From a checkpoint of a small transformer trained on Wikipedia: 6568 steps.
Each number is 500 + 50 x the weight over its row's rms, rounded and kept within 0 to 999. Layers, rows and columns count from 0. Numbers have three digits each. The size before them is the row's rms in percent of the matrix's.

# layer 5 MLP down (transposed), 320x128, rms 0.104, rows 79-115, columns 0-127
084:470506412519472442575476602470553435453485500543476501578479436487488413469553495411433541521493463468513505506536397466497462488487564436543562542494482501506432456500568454586492443546606492504521539522486544398464454516414556541496393505549335483511524494422445436541495512486513528509541492524481465524493470551447525483486564510567397440421508477639575506487491486558566475548451
091:548476537551520514402512453456528535522485525424486530463487440505546557550501474489494425531541531508511453548460486565477623466495445445461470446487494433507451536583482473474482550446515478536475615604500532556544547642494477475510490519502500537539443482493489482485644492576526367521589574531533433456417440521510435533491476517537587446468510565366537593447537458523463509479464
109:495558475485422490409512535530500509536496481481538453552536497459566499466488515436507488499470497522487448508507451484379555505533550401475521480519518552493542541472592450471518609425504570453471492545500487460400446430497513550461409394602430514448579522456467537510513470460511492373558549517566502494473426499411446507644520493515474463519531496482605467519505479631520474452614
105:492507494478483533531494487596481511552492538421518593457546566497439506516494481557463464468477547521475515504525437618500528363555499452500480461517554483458427531569559484566469433438507518471456476447439504514445512571584496529489473488659435494447533604556538535496537573511511442511490455509503372498508491556400491515572645451512569533474410612539543508479520493450485496520535
083:601530509545482470599427523506487540556392446476593454502527421517536598537476525521497500432638470462407442500511477509503532486528485576543550531445525544439424486480549439480509505462569531427466432497491482481480493498511557537526414418348566496519555442519480511523573526563545555594478471569481490481570558525435494433465425501494555585530572453549471428517520517472454549485485
116:433540525575447578476542515474567519539442483481379430514497410473487449560441474570545518510498468541412494495548554509503497441502515548535457535457489470436589565539467489489471495602473543475544552523467508617504562471518514515504468460407455517430601489470366515577513563461569476589551555522518474551518539501432359585479496497503452582511532563477466559490420551504481482531438
090:483590495548473488450460526470392518621443457464437471517567392517491504397464508454533499452376538477484571576501553476482558553451520545425497518464450523486505450404548517409434421547489446522426468485469593444440431469503435480491497460478456519472556472501526487601491508586477551426526493554604549531495446523563520458492497537479536579529585497488537433503558457512582477464556
104:482498501486411522447507513470481550545506446493569490489402513520441391521513501491542466503439487504503466540420489420519562435431549539514557477471465523470400540476632573516457532499618501485399551510487508548611558538469536514541404488474493521457498420510504566606458521491497542419423543451624556562429492505430508493529466504477439494434543502586560578513408540485541463466494
090:554529523499487498498449508490417486488585451498507470457474485546466491589545532426452575519494553489542570517427436498429527433405412477494448595527413444475529530472517460509486517486498519480494572509518581523449485488518449437516475525410578605487574512531564496533460510543605399450570538566451585542479537416529493506437386429509544426488574555419503469540415521408470470460524
102:553495458400648464526556434504442496490538485469458580526505619493408560456592528456445638604493527380415467479463418556520544557604422515523514477501432496519509568463443508516482502508485482484543577470443491469557560478519535513549497471507640441503514477489471547480465499567553560577476503454510482536529571532520463508513508513506509502473498545533563568511519459449497547479414
105:572463470474477500364511481492521456511452515525515432429445525538584529454585539535540455530582395451492356524479472473480520439489514580542514470467535517560501453488531600610566475557477450496489510502521531475531419466450597484500536403462497472442437478492479499543532453439541463484478509427459645584496524505417439570455452574509480483502499449513512619492506523496446539442544
088:542524527637491422507461560557437567429493499567529527475493578599442510449441504451475567557415590517449499461452584520506520435466505434466420562592555523440560601540532451447505563536531458505521490434446472440425572506506524497491487443480492595468477493472445484566519493549603540523499546458537543543462467517501384584552475458516507422537495555447445490430444518488488493568530
083:447443517538453510403522539474445452554486434443470583435511512540451521473609548439497450506518524465426563484547494431511539435490549453434551524463557560504554573474466512501451330483532537578505534453494569511442456539462577462614455471686550478505520487514532581519438529564550511501445479537516519449395442529542454519497543530477488541548558554446458538493481514472503492516455
094:526512537457560576602564566439496546635522518495459493476594417614464584521410500513592450505552548485481444476472485538477433448550505561481501460539480537523530524487533494468467470499435447491472474450465543563603492391491430439582485460429529532558422535525444456614482542476430501453546429502431563463523533548507458439506481526464524498481577498542606451505462421463531488484491
095:559484583475551634503518481428492436534488461531568473448552343603506526454485523446551475444483518469530551518526470535547539539516496500476480410455506535456436532497494467477473521529465499543523530518537534600445511512511533582530536465273461507399511488423495420537484455442423565481482466509530490504495480568549444586500482478503532467558497445456518575561471512422485503475436
108:424444465542523548563533518452449533542488469449493572464527480547397460480522515511482514499527534578507492495484454493532474482548575401501528426525547498616479404472494553481473397416525636542401488552479468493564439454381491431567522514573518502487490562513548504608484539573480527509527506541526545447516511475473501432556510405489474540433551461628520426463458599439465490496523
084:456479506476566525456551523484449550566474434493519473577460427490502494475536555436481526439518555486520536417568481529474484528475474471488548484578565573526470571455380465480549444543560518424516500550508543466504540474496499595493411481339526546511549427539497548424565437561551532468450505503452427489519576568570408539428402387515494486537553527520480486524559515487408503391506
093:495536489534439633581431473563519511533574479519530514521534470479514519503563532454559495539657529524475449521617468369539575565503472511563444414464468542579530470436476462455435528538450466501563489513608523532564457556484513510590575572500511468494550419465505457524519493462443546449547556491540505482451401510600540448424421567463541450464553466534494489492459502523482486475469
102:498552428420662476486536485547488563475431496449566594598486476472483452529444495529527556534446479439499419490505443583473525475483579496466457583445523510566483513496459429517496437509489412549548538454499455392477525504531455476578433513445468474447567490475532471516453570545498579530534466511426487454448474430442433415614431488496453438467539438465462470513434552527568540577508
099:509530479488505452502402525552510495520431495558430464477543415508433563568475469475459507398510428616521402481550518580427486567480475491496519526491396465542506431491486495493481495545527515465561475404506452544447398452500491412483602530462557366500463422476436491440546525480441494453585516516444467505487458512478519481481475456530478560468560449455428472471563389406561554559546
080:549525527468515404522547472407563448469582545598484435408482402508510450533498535613525490484600512527584557466513531552486430443549507469416529487520443502523468485496470540455537534482480528490502479524471483531505489592546509552507573469402449427542427443609551442407545384426419506611528460562520514570537427509542471493520434466488508511423468476520486455545462446485444487528512
098:506493397449600542471458462458553529449465454455590525475487522589488536462447408573476416484492550490492458501453423460552481429483536465449454544491459423551536556468498592560451472501477520510542469465434417479531525478465629469553484492540578449561464498474520451577604513467525532562396515456513442381554485495465550405511481416504460553470543517429438495467472498404498507574489
084:410514474520551496466493431548494473542498547513509490422403599526506547482521506513448562537503502493469453569511552445576561591515622461515415517451470495529572480557538492522550427446500569518514579599486527506482604488547415431491464560470407451521468550481501455451539403442528502461481504407492419469514496383531489482459384512417567465527506524432511549466429433513472478546558
117:546485471521450460521548405647480498519516442468473528562447634443559539547508487456399451446455534476470562495445456501493474513519549515496484475463477461442438597509558545526578457463494400502474493526540535488432558637552493421507449500585651479541502429438519547515477495530426516515560474521424432503545487448495554427525503507468432424533437485562473552517478452453532498496550
108:555562484443438418498450537639470504504479468498499517438462624504488449487478445537538513437446518494515624544471470440588430476515455410555457430543504502474505554543549559411534463363496441571531499506560448469386512565505544535503466511614598424485512525468518552478443529532515520500507587463518398522470503543447531443482499490527530467540533458518508517438479501536498520572599
096:536447535542464503571419534492563471456524470431518505452536618479466512525534548528470482533425443477564521542538468519498526507598433508441451440439552505591480561529611538506508443467474489489457487509472430548492570623534447620498494505668538506547467547501392485543510478418547496441485494457519404536460556425505454459562559466542517527481479550577538533528527489567452460570462
101:548535451494587492526421495393530519501555460564554604411547434516418470495592493442438444484522489471435514534506469472487495522427484464442598515535488505555506616512526377513520569420450486603476440494505472515409511586540521434504498517453487461465420501459497582512462466560584520517523567621487510437490532478540463512594450530550480510512506423417484533547522509425525559501457
124:455507477581409411432455534571531462546499501458448600536473640495415590581484477474425523543463545414475578460473542498494448512511506479426466498424491522506374573548500549527558475483543499476432523516477476455477506547471518469508461593490473560421525446497460552582526527534430368589512428407507464543559428520550485446578503529488551481535473496495484540456571503459537494479517
077:471461543468488516484505500545483451489503523459560415493572473522507543525490562561545484453565489439546388464476572468549514518564535511513597541461585557488501399419413427430565422429451542437584545537544530542583572533492443570539458539439501470470515460457511382521527572498526498588447492568484449487541539480415486529511530632540504478514526598546539539461603506474445490522494
084:565458459411523431497511477467486482515496542493540548441458524443616521515539561526532391440525450529442553431523539492529535542521495503447530480526551567431533552519517458524477488439500560600494453459446600586543450519599580476537497521600491485514404559505481525467510473583490484589469483492519486543561561539470432520414467518513600581465474464441393477425491508522578585392495
096:470484501505501552503489490470487568450564507526410479464553691513512555503476535493528467547495509507496472477512475474531563441536472444548480512499530496490484491503735429508517496491459493521532511414526496533484478545464483450506499502587472497553455505523540497492479565507467479522555430424442566516643556466480520529573720487490490532449470429490530472465553523505454514468488
106:493519463481496460538483569572509423409567548482461568503431463563423513575579468492385497534492478504472502542518475437527548553569465503562533553547505605551564505446452553533522531471422514511538638455506594455516369562421515435539529483494455448480479493486445534475464544444570411527522517482463465598460481491487528518518478551448488510471425390443520479427517553489522526614537
110:479485570489546594416388509543522518530446551523502536550479491498501417531441416554545563466468549466440580501442529481563455439375544493581479473578554464484564559544537561438572549537452582476549499432491418544560496484461548617488493435496575450483474556496560544482435488474502512463483467488547536495452533486441489532471510562564571574520562561567573610431474460506505467509544
104:519489494452485538454543500467462467502582489514498564566513567478555498315523474434508488485486536488522522516423456494565502478519510454513478458439492560485448464531505532480431580388543468522521549524370481459437508452524443551511513502643527517507606440493509534456473570422473605507483463583545467516452516519504480476547590450495402487574480510620460459551409493533452429460479
102:504468489409509483533534558460500479535516477531527535472532525496527549615541543484511459520523492498487452489432468470493600499502481427429480449493591586519497559519646531558463523498566440479500600506554465474399459439421500457427553481668558496536437531531474490570519530621538534496495528541627550481519457456537469537488457428493521529501441390471447445430458523487492483543438
123:456541535493445504475555551585482569531406548418539486420494473519459518614552455546504462521518426569547496479607495451485485420505465544567446590472430472469451454509454531444511500516516534461518545523582572564556511494540580536512466406310528508467494518480529517486503521433526587438450527398506527499485524549503523530513605432415485498568453474501513489468401518465524456534553
102:498559504498485498473421508592436576531462538476413480492466503498479495527482469478506530487484437501510485530548510488487469507546457500582449608428438511413497537490362480489550561594477517452524468541521516544501435523529474526448540451290426475442553476546524535550452521455495577560498445391449444630512556525482506492586588493478483519591454549529501570539548504489511496480569
# layer 5 MLP gate, 320x128, rms 0.122, rows 80-115, columns 0-127
082:483572445519500483562645479521555437502471528577504523478484500410529482479459498484478548572377419610539491545583474511498471521461507494489568514578546506462484501565552445523551521511517493522441513515492452467463496519538440481467547577561614494514552557446560513485561383548554422403472411487441432535509477544430435469546513476469535595519464491537454403467576479461460496519599
112:496591505495538561449512496460512518488486489608467483519461471514406484534581597528473499573490571557505486476528484528509524482416460532506496581469505507444582558528510606490482480492454519443486492544491529501542488476418544439561517441482414442509472544416552430581461495466396555476501534495522587644546509547515547439401486525493490607536496593482511520469552490540402449359459
100:587504523472544590359594493395620490460477544502522523513488416523486447477414567461514535484509461487492547532598496534495585469448497564538513514539532497495484473475538592485483562594448570499498522532480532594566500448407596420504538436466461553536516495476513474502517418543461563544484565470451481581480503533505510481484548483513536533486589584579566593523526433526435489498582
078:517490499458519509440535491507547496445373413481571444499525491496389530460499428443436451470461465434531417497591441476615550514406501463615500517484487446479577575458568632534466525457438515496533487470472493507481559541453557528511513476515484526430570553478581496554416530432440488518560540465568568510487543431439468570549577476519455411441541541547469550435494440513496493498474
120:480525551587460547509587390453648527499542505504571500489463487478487566562540477454505557458458434569462482527565511537491561539461483583442487500515437531419519532644515491491497528499475578591444513514566552464539494404501549479448401484478476541521602452436556464566553528554541578560573447530501587490524551532460503613522558498526563486516486476562518503550464508528548575476521
088:515445522512536463475478445577507567538470520520552513525440509436489562464472515477389500515369534539526604490596553509611525567430455453540494434479526461544514553466481518490439475536543451456572462518526455364503470424486525512445572526509488604527469512419520434486585495488498551528584558453440481542498405543485415531451582495543457527415540482503536518514612503548433561534461
105:530480552473495573476552495513559550540481602508466431467445503505521503475456562483581506445450426622586554548523522487520490509479527520436485510483406452536526463464419504509499410561460461428465569484588503509427509497408551525488569406491508553485543499560581519533450521505439510440616532439600548486479451543509511566521479555508516627485576500525557514647480448468439461518542
084:537515511622610497523402520453510455553423474524419415504523460444468512487465445503449408447483468540519330558534502559590513512443499541482546530550423523478569568480499494541439445502482489508505563410448476477485505503572521481470561544502403571477522479385472504553512517457450431516475498522581502452511448542428489539513505427467495470359428496473511447527491503434541527526426
095:523548547547424415483566513497454547533425483453500466519495422536417575507407410460530511458549348499514447540438392513542559484464490506493519615478520520524541439456541456604463426561393482531426477520562465523482532531440529516410448520444483524465533500454497409548494505494474492580565533508523479567489406516496506436469504533507568533565564522454415378514533510484536478530500
111:614497520478438529544565402452532501427427514525581467512481451540489519495520560449516494506442457487520463600549440497488462586435561564595583492536487461444535445496511532515586506533421399529494480633541571472522508561499559429505548463486511548538564441486600540513546425499531589506472422547479514474528440518538521476415535526641557556514589550517501476504488495493518428484526
093:554539458440515479538496518482479476497482367554472470558536457531455482455528538540475474619539535379456442486548507533512442468336468511569566498541474518532510487528475532518552499520444571418530463596491524506589582600502565429483470563478473427599424488507502510427378353440504530511441449435504459530466547486445514508482538498532506493537491476485466533485502489493599465481460
081:532557459420554524423583544388598526475518485520454483546558442468518502459376472444553489555525525407492547478472498476488465436524464484445539536532535453563566455544505591587535563514472592521443501557468510467583477467388546413539562528457415455563473391521482491527585411554521541505542529541510561465486491495567527468535553483439511533526479494542419394451507559487522452475519
088:509445488478550473519513454520525464501599410472435460495507524549478464583511535508475476486471490510515502512411459522471499603559550401512483525487461485497458515437495566498428597465463582434537531409605553507485434569505573465463516466511571500498481619590396513469444513504493447501559627582470551474461463549537475505546467473498452393530492528477517404620511552564536503411456
100:465498494442477452530539471486529434471501562531564466478478485549558406446482521442522456486495520549538539435610515463554402523505510522488503581507471530403540587572467635522438519525515578520533514497485572426489550533436583525484376446519543467506549465552570437532553491576391617523540474467539454518518513538447516578459495482472447595480487522453504515511558598542424545418508
115:558429487486540450427461462438553494410434408467516539540535418472508486445498330534534495470610552537474427517486410468537506560475613459473506494505543436498530495429525545527516465523440420530520468537548561568537484516475476478469593495493500566532445464547494497587445485518514452496439509497504513401501464486508458617524458439551546432370550501585468439492524552446567469482498
083:455567569504422454517540521513542460459546492507494505481432492552528519529491459548557557503537582503488508543500485487516535362592555488494478336451415574443451487492509474482440376497538512473582472484496559455494497467480472434475497508505440537505465542560544376413547491585542578489443532484484554492430556518511506426446481568498542529610447508615504419529432522477463570463531
089:491534484472504527475566544471543376523561555511552428539548446587439505521477521490553523500466497495528417441510430496523579449469457537499507486573594501432492400552526524574504539486520573562550446471520538521477501476359556389533620474506491491578458561444499507597471490565471610602535519530515521542453502528570445460485444516492493462517544607560499514575533443469425513525537
099:622451549581503510483464578478495540528474401482494461476489530469490420467537510563491436491574492526550507463516532484514461552577552527607531505458515429599505531424478524498465583485474541564500519524596473632552510471530479547394560533522446557522478410428574467510519468463449375467493566468554476507500555490459484551494475576463521414443511530561593468493596488539488425431470
103:497448502499556454459517492485498462512551520508513440493495434543505529503502499420555582472528513571551488466418523483462648457545527510397512475527523622474439429506533454666447449554486550535527528541431480543529476413458469449426550538454522455502523531518548485499488548553535495626461584503536567527451446454504516461453475510562539464520569511530480392566416472556493633537487
075:504539529500478528478500535507536522528590531473527468492463484489460518498449545537541552580505416591600536589492497449442544551553567552456507534587555446497539468456412418544440479513416480488354436418481498443451495382501506485534570465553576499466507599511666472560495459516482557468491415512480543547483540472583425552507530518508527506498483512556459447576501545564477526475560
090:438597430571586506488502447483576480581546503597504471541483466553512535542471523513492531455462411444488466502539447575533549463440641516466566552477595451502461360436489433538533458549422530501428487447570527449481499425517531409510545445509535440523540586505584495539567439502598506489553478478466509439468517500476431487468486549475529547520529477585481508472463407425521533540532
077:510469514564531428465489491456508493468438505527472438459486486600448475420536446472570530472640570551544409448494423475415510461488545544460579486469447376457613513400571506568493484466489487524440463497545502444523612552403520493535406473521505417557463482498602546445564510455570513461496476489537553459521450518528473568474448472489507588476491507523497440519523454473471467408442
118:520506458481513481426578488364500468513482470462473425488536441443527495488490411499506521573599409563502493549512524494527521563557539475438521501518452571511494517588447524628446567555461489542469571539428507551625495530509563409362513502480540517579473441437541490514469496551509492617498425511566533603431565441510523523457386521469493558486501497541479481510485571531493498508535
119:524375552546578521411541531359579432496466510489471430532504444463512505509550524456488507540611473543459495444467512539446510589572552546460474554525477491591561437465485489585381531557444545485457539466494533496537498412490525495412628504499423535555451487569506437489517444564515469569490509513544553488462553434531536481411436521486502536490458464546462471605490568488479517445490
094:461575521498528541439548495436537496494422511642566491474482417521505497487489511485565520481538520485516470478516574564523448395346564459502552478405475475519537515515478552512513581605481510505496480460474487466533532591434531484467537476500446442509582517531502579520517467519361505482602588469541509526439448453490465451450476537534488536584468564615476549508464434466553577469590
092:556494491502538506497620521445494491512522544505537479611551479497559445491557547437551602444474460499516502545616509581509451419649451627545480474429447547567503467559464532500443538540483405503505509434513545452518525540622527463495511436437505498490546488522426505489454488408536533499528451523540520478486459501616477465468558530533507553490414493538585427544396548535487494467471
135:529557505452574557542543487400535427473462508526494397516507378546520551547496481437450446522549473529496386453505530402484547486571502564505542546525491518494500372527534441587443467576491510532549512448468598436546460504549557395488541460451483556564491414447538497522483423402584505498461425517453481465488509489557464491420480527457507529551457536572501466581436532543519592536502
066:504526484470531485481437502487443418413509565488445590496492503396498438532550466512497444511518583576514486560490531452416458558375465578497573510461438478444542467459449562405556669516472500527501577463489513456482465624429484477486541508428493474559505502488540581540446524483458499577514522475551469507473447478526424509588497459500422503476421448574427551506576517510532422524518
091:486563512440493465527573439528486500513571457501492455530521488486474498502484626550502574578519541430510488497551494519453529380384452595405464520436510538483463445463477509486559506521543520478572376492569557490503484404496534434517543526488497530475574577463474437556421511531518524414483482497481544563554546536434481436450461499446454514604622572421483546578569494462446495425477
082:541565570439472565496580431485543529488501519512421466557505524525545535550514472455481506402463472509393435408496476469449569569571526493453524588537440521471412519515526450510408509528424457519448482476491527491538429471530532445525464382435517490505430538493446400489510529391543477491615567554516563487526547530494491517301503474508509512533450542546553458504451484479434517514461
115:520502465450577539497568373366544514509511550491587536564482411547516561583534514455503491553457478485498517498458558524466556491505453569442511535510468471517459370487516433564469481600482489488479432404514581414497507423470618422510503419457514473533488516506479476510529494411577594482509549489460509429551496476564415502440576470498468545568527516547525443488485458418410507514477
105:470514567543498537571565467460524519426497465507508490494521483495598560430415457558597524502440437490556499535577435370540499513518480569482560505583431620512566480542499516461474397494472492543503557510374555530581488451627492488519491438429447505541460464423574421488448508387561467541491494473445511566536500546536481467408559490514494523447499455542473497506424545516496453507534
098:489416439542415448572551488477495478524469416514551504477526497469402429552453539511415565542496550527578458573644504449506505501487553559553465456522450555482481453476520462484467537477580516551577454465592597485488434512501488449552451503518439429528597549518497513499441438430550590570365532500500470524502506553468476518503521473468445441425478531511451465541429599514465589486444
110:567575518447504603494483432488534520472483498522606455478473493549556512495372478415474460511472390606523513458454542459511441469518444463447424558481483478501486511544474488437493396539502551522494463476543588537504461495483506440501441494456514602502494448515611445518504482476437533420604504487492502382507553543446452612478459485542542500465594438484560493556488534469408605455484
128:562458562473472537514594460460663478511474441563558395545515445483454524528479448500510467547536345579484477490514493466443508428538477516499487543611524504520471464530518499521493494562427517515441531439541539502564494432461545427515522373461468519537522418475573511548497452472555557457518439530455570461445512529570466602460473493488576535615462446590500438551451516494499517521506
119:590426498421562483407572476448586488472548473533409470524530461494474529531531467469440524576547538578519443563509521461533576528507478530497452517553537492510506495547478516556481458552369446524459607460536600547601414475430503463475544449497503530466539464588496566527507543531568573509505387523406573431450535505621512627513516439495525496488474507563488464544499520532516505469481
# layer 5 MLP up, 320x128, rms 0.106, rows 80-115, columns 0-127
092:576524468552469517471481440514513495502529540436390453464606519334417443452396481511437572532460531646510483608444548491416526463521552509493468480540504534447514524467564497470507537502521578458429489481487489514483396502565545511425480501421495537445490480541486448570503529478453466603495503516434473505482466521522512490552513494461496605488557417497567452519591541573436429494502
111:521508534550457543353460447467495544467454516518499502528591449534512535557542394493518509449414568502463517397442513553450512548588514463499488497515508489419553537477504496496569507520461482427406493514352586506453446483355438522444477484534555513541491494459502463543513527599477473488496521587610498417543467411480526503506516405520512543567435530535509405470528422511528517519482
098:559552547484611549402501511529531599488564567461541498542467497560420461540417528464542497427529463571471595490486480587495553404443471511533498531573596483409490511482477485499472511466444549452448490522478449600440587502419508527511510435477459591544459508490487502473572503566463522499517573543465431554474546483476567551518527499512543494435581564550521558474533363434443425544499
079:560531526480530481525527486560528527517590481483534517546536532536507478517430433629510519506354434520478574496529478593554469441437528395577416476504459391435514536497513553530525435493486435438526504476509519606471479445536498551443389445488563485469595572559484471418525467466458477427525472486502588580537526468513483495441603526468493448533584543507520550461535504465532543517595
117:458559491540448493542546544464506554529483518470484496432483458511482467514469473516565509617466449444567561450606538435502572630513453606412528524490432513539526408440490514574461519528513555535591573501536491575567504462642514515432425485514494508550497505437563433467452442426484434475436482465510434516479559441436507465497529570435501498472470545572505449496516607558489419471488
088:557418493509532452444506525526499473543437460508551522540524466622442523527489589548434446466522571473551477410502385519541554470527482379465469527550472497573401483549410534576556446558507534496563412591523465468545608504512460528489546538515513480474476510622452518440442501453499469443484459428513537400437534478492558466461431608513538504492498544471538491571494461520602521497532
110:451449605582523477485482455501516400448467553420497508458618479491534558550524493489510417443562385540524432490552587411465481482630522488485514539538583527520490495436512486540445503475419521548414458454445531521476418482506478490445520464438517534576532534426449567461605504478537586516502455517438475468548482508578595513548520474480519542547422491403472512511484491499624528509515
091:555508520542518505467443475485542535543484552447550450407514540391451530498477544532345429517505528535535508489434425470380483562483561504419455568483516403463536514443583480494483537490524537433463575431483551507585516542536548468467364542534464491473499530419454493509417532509510532556603536558505549567540488438450498543475495554447500464481466550490434399626478525478502463490497
102:499499477494503525533536478530590536504553425549517578497572533500443516506613519451428432510453453460468527638493439563489498416507566493530538481475549462518516484442546469564569412511502453530436608444535465414544598436439538491482474453472434464440457435512471581483461537510583585471548499502478487523465484498553546578591542494509493504560472514552533494397427509517521577643481
102:421464603537561478458487519489511398482531438561467536420491481534571489435497411474469478539569487536520455398510551497479535425550505543492434542504461553501488453481462551524355581495552526528528576434444467409559503427538533449419457467533460521442531510472423438494480495514507409512468522449538462616437529520495507571478432470471499434549421465486534535540433572503520615483578
082:443430547400441526468552527484585471614525554517453540557491459537429491465467489450485475394512453458467563373586467501517474597449492538542439432523457530527557492372536507471573493520524442465514500563552443449486561453497472483439474448529504493483568492564534478561474478493486482591564593505505510534567443458429388468497481519467516457446588519465501558523517396442474433566497
079:464530442466476531529520559521541612575519554479450527374474507483469482548458389442611610514448482421462547601571465575512399509557438445585479488489512513411564475499534525504465500474536508440486476591440514506436482530443500501466449514482474515571489400538534508511468439607487561501522495520570500539427462500556452470434515459514538501501432522539473443422447560447557401525515
096:549504487557510497561523437512489546468580541514423405491542496531488563507439558516564469478414564504489494445465455538458465609617574501517545386503443424522560409419516540534404493448534603336471511536477579517454519524488547540549540478488469569482472513454445450465596508563546429542496557508511442541524471489545476518502490511568595469495493503486517443526530448495535427417530
092:572505588565509615442492476463519574517449406490442541505553476506453587548468513576401603487532495522460398537420451528454557450507505485540526403518470556580490449358567521530551516561513457560456460503541510594524453565544474479505561465453467511492490545482399510487445488458549441446464511498538546489567443480555490497548562499523535461543552483533521529489432406554554486573569
110:483439438546507425464501506452466483521505446543560579461475447501475521505474400619560560527553536404428568420517506548504450522498577473496557514532537362523592460486506510488499463463552574531450427502560502466504490505531481438518561514486463514545476552480552619511511439591515449477381457526441487485451510422486492526515483485554537411407489475527425471503586524463554391402488
085:587549439496568514516485442454515419524442555511465475431565495471492529470416549483511509552518427373562510464462570540536549559508483489505567593467591497546416476483475444476486554535448527475402546468547550498555520515468657450561508529507561400462448592434526436572485562433546397471518535453505505486473510493511482461552526461497472534448442471476435453479559527613524478541552
094:566403470492491493515495448475396536559484473527506478566440537477386511493541558472419496500443566557547540468518540523489527526570476447485583522444489442556536443467438451439536518503533491445488497405541489429413495520555463530482445437509514434457549558603469431536512507517475402504476527445544547448575474436486576588504486387473439475500420483514552477573522603605466548416448
096:479476416503514396577472491497517517572479505497525479489507525446368479535434494514387476569375505506390523533595611520628542553422509484452482475489548431498485521496467548518540419517498518442497519508548430585518449434417442440408516447496536545518468586458497472446408505478457547513548537490454568493540511491531514542588500486455521555417552460439472553529570514512474464454500
101:443425531536517499574529489507497480503553449541483539427501502525495559455491515578435419545577431485494499525524553454453487506591489490581420475525497451532504535546531473395462520422544522495541448441438519445436491570586432482416446506534455530494604453517474452467493459558471341474523451532426350577544560491472472562504537499522482490503534449519545558500628558578518475461518
083:451440488414598495557526492518510535519563454496526398561434467542483499407444532398512520515494553463462430442479586503563559426500454539512516541486474523489472507591524513454519609483427483511502541524535470438598451510539581520585518489458401529521468477616436477486645448486524527570496517444498517485542547482484515418609573574522508522519444542577461533534476485582516529561528
099:511524484479491585449495532515495573517444474531462488558495509561536491446553439514442502476514495566558405535460352468500423440525536484554563587475537532591561484525494613485580504457530419502556470524442506526535484478422436455504393540518427589536491482520533569602538485434517462499427436421532456453484524445519528428484381469415474477527515597520534524416461485422533505524524
083:540473453483589433441586497503502503589424442515486549460575513473510531447525526478488457571516595468568405476624521529483491519598517451553439565506450553596501486562493519499557586520525507532548524498524468503499491424463519531542477553473542415510441475453544622465519528426534522600580536434536397488524538494511449495455512509493473551579420481549433535514515411507548542623483
118:550570500541519418421557533479456495562456479440542476508582482450501533505513350519470461496541507615410494477535396495594497487529595507438458561434507500526494525519489443537494537483462479497465508573534470507545581641513483496448482513527490576491457415468564487498423496429472392489552452524597442520466582491514486457395487522476580522473483544530531411454534563427497464440489
109:541438542550526493471517534405495533498449581465573496458500450372454514472590447546485510546527491539449518490468582539476391544533520566416480589446518482512616426410506516671475499505437474457467458487468536491569453450436557448427577486500468548578449496465572470507471540496541460530531475509558486523420551448588460539461383509436517509486469511523456474549487556450526486510502
089:417551481485506519526484551538468521526458467594506498466540520529484512482487510528570400413524545513598466573563545577515454435425513419523493515455493497496519535469500487580511535500483523499502446478438408421440546595483477520415544497501415510521518589595552611461607493511383492531491591495460392521499475387478493491481493502499499564547430438504509554494428392441544444557510
101:461490440504443425367445537526480432434475462459480504480567541515436505508519438473482492482530547443495471466423447451530535420423413518418433480494539487414427524521458579482516481496564504532484494599486479550481500599454550537533470585489593531440466469535396395459548592552504553444592498463507523484501538495486453381486515467531482443546618495474478451578540468497426539508534
122:529571493490540443485501589419524464570453571485476554502605454547415596535462508515434451545467557519516431583499500584444470531451452551360558547447506502539576544473501518534429456497490501414517426451500484445548518566515496486517432607481463564545494455584461513495396479472447413435609568595488471464528508471553513504526481531499482526505510514511494510473508551402536436438434
077:458428540501439515619495546519456525464583502573518628508425499438495378537537496508541559708447567510524552498557571476500435508527478436503467449494419589497437535596561488531562506556455500462573532547514440521464503539543528536468533605480532437466520475435501505457468447481521500451488467447557434503524467530548525432453526464449457500523444422463467528477480497530493469434538
084:439406532537498495592552494418493523531530435510486604514577476491484496552496488517585532539531541483486526542502554542545487521565501566507505460476483550512433428560502486467464510496460531447485506565567441470483563542556528546541515591494361590544511523478408486546491452474496596527533494538426546565481423500541448415495477396514465534552518600389425482577394539465481449434420
087:612440588445419569511617445484495495479518517618520469516540483465495623602549554487489430462417466451441505497533465539500505524515499475522471524426458478540469457510516493507489507551462404446472552494460541572593465487572531409507459525442505537508531539483518519494437453447509466466504578540529620447556493510501506593422583491485485461511474521408524496529399496468391473519396
114:523554457544470567549454483524444577518404521562489527494501503482534551477430543504515516500406614449538544454550474395474478544535507468430629522434426400557559469495507497487490460539496526416542440459486418499433470528550567554555600622478510567510443543458518515475391444534400436489486477474472457525531487524434524452532472579536551568476444469522435508500562553521483442535557
111:562382502589510574516565568479509470448580602514555546443497498524535449548529580447523553510510491483379460421481505480601431495509485517548558492561514447563581471484486540485466450512546478553503522452544474554554528517513514558426478510516570442502497547486455463520435517520512465433488420485471587509483526426509525524526615568456450648463396472447556499388528553539449525497494
106:506458502550424448484518468516517480503524476497521504463503495441501419499496532532416544522458472500491532555656448420528565567570515434480518402520516489487434564586500473495418455483551474569533429443453550419427472467481460426476390485486529479475517522534564494412406486492576556549447504527380553473508516576484502553547570399470452498471513431560459443552525633528479541455505
105:557543520602505593534536454426552549510447561547525438415519444522498500497506517511462469472452447568493532550449435455467532458470422537542482562582504422524568392502532526484459450537365520506425503443453523466534573402477502441526480450497459584563466428379518477501542521432506593543576590515479525458539497496551504546415472439473483582509491517608518507566500436445467491503486
124:433498481470547573484486513524443457527451500477513537456478512513630476503534534587516511506512501416443418522490454437489406542531560574458522528540507514514637437479501558465544528533500679440504594486486444486565512493574547526513450493507449509464554459546490605583506507457480466472455410383582475480533471458493552479484470522474560499513454523508479507471386581433562464574557
100:513573545555421581521475593512541464524489597448456504497425535452576405460510542506484441369519496542543488512568508416485446450508511539610487530523467536479600440460500531504577617474520547465567532448465466543500505506659480518448503564507409515479534380486494541568436525417463494539523525498556414498521514462486504461528464528439496489481473489494561519443465583463481502543584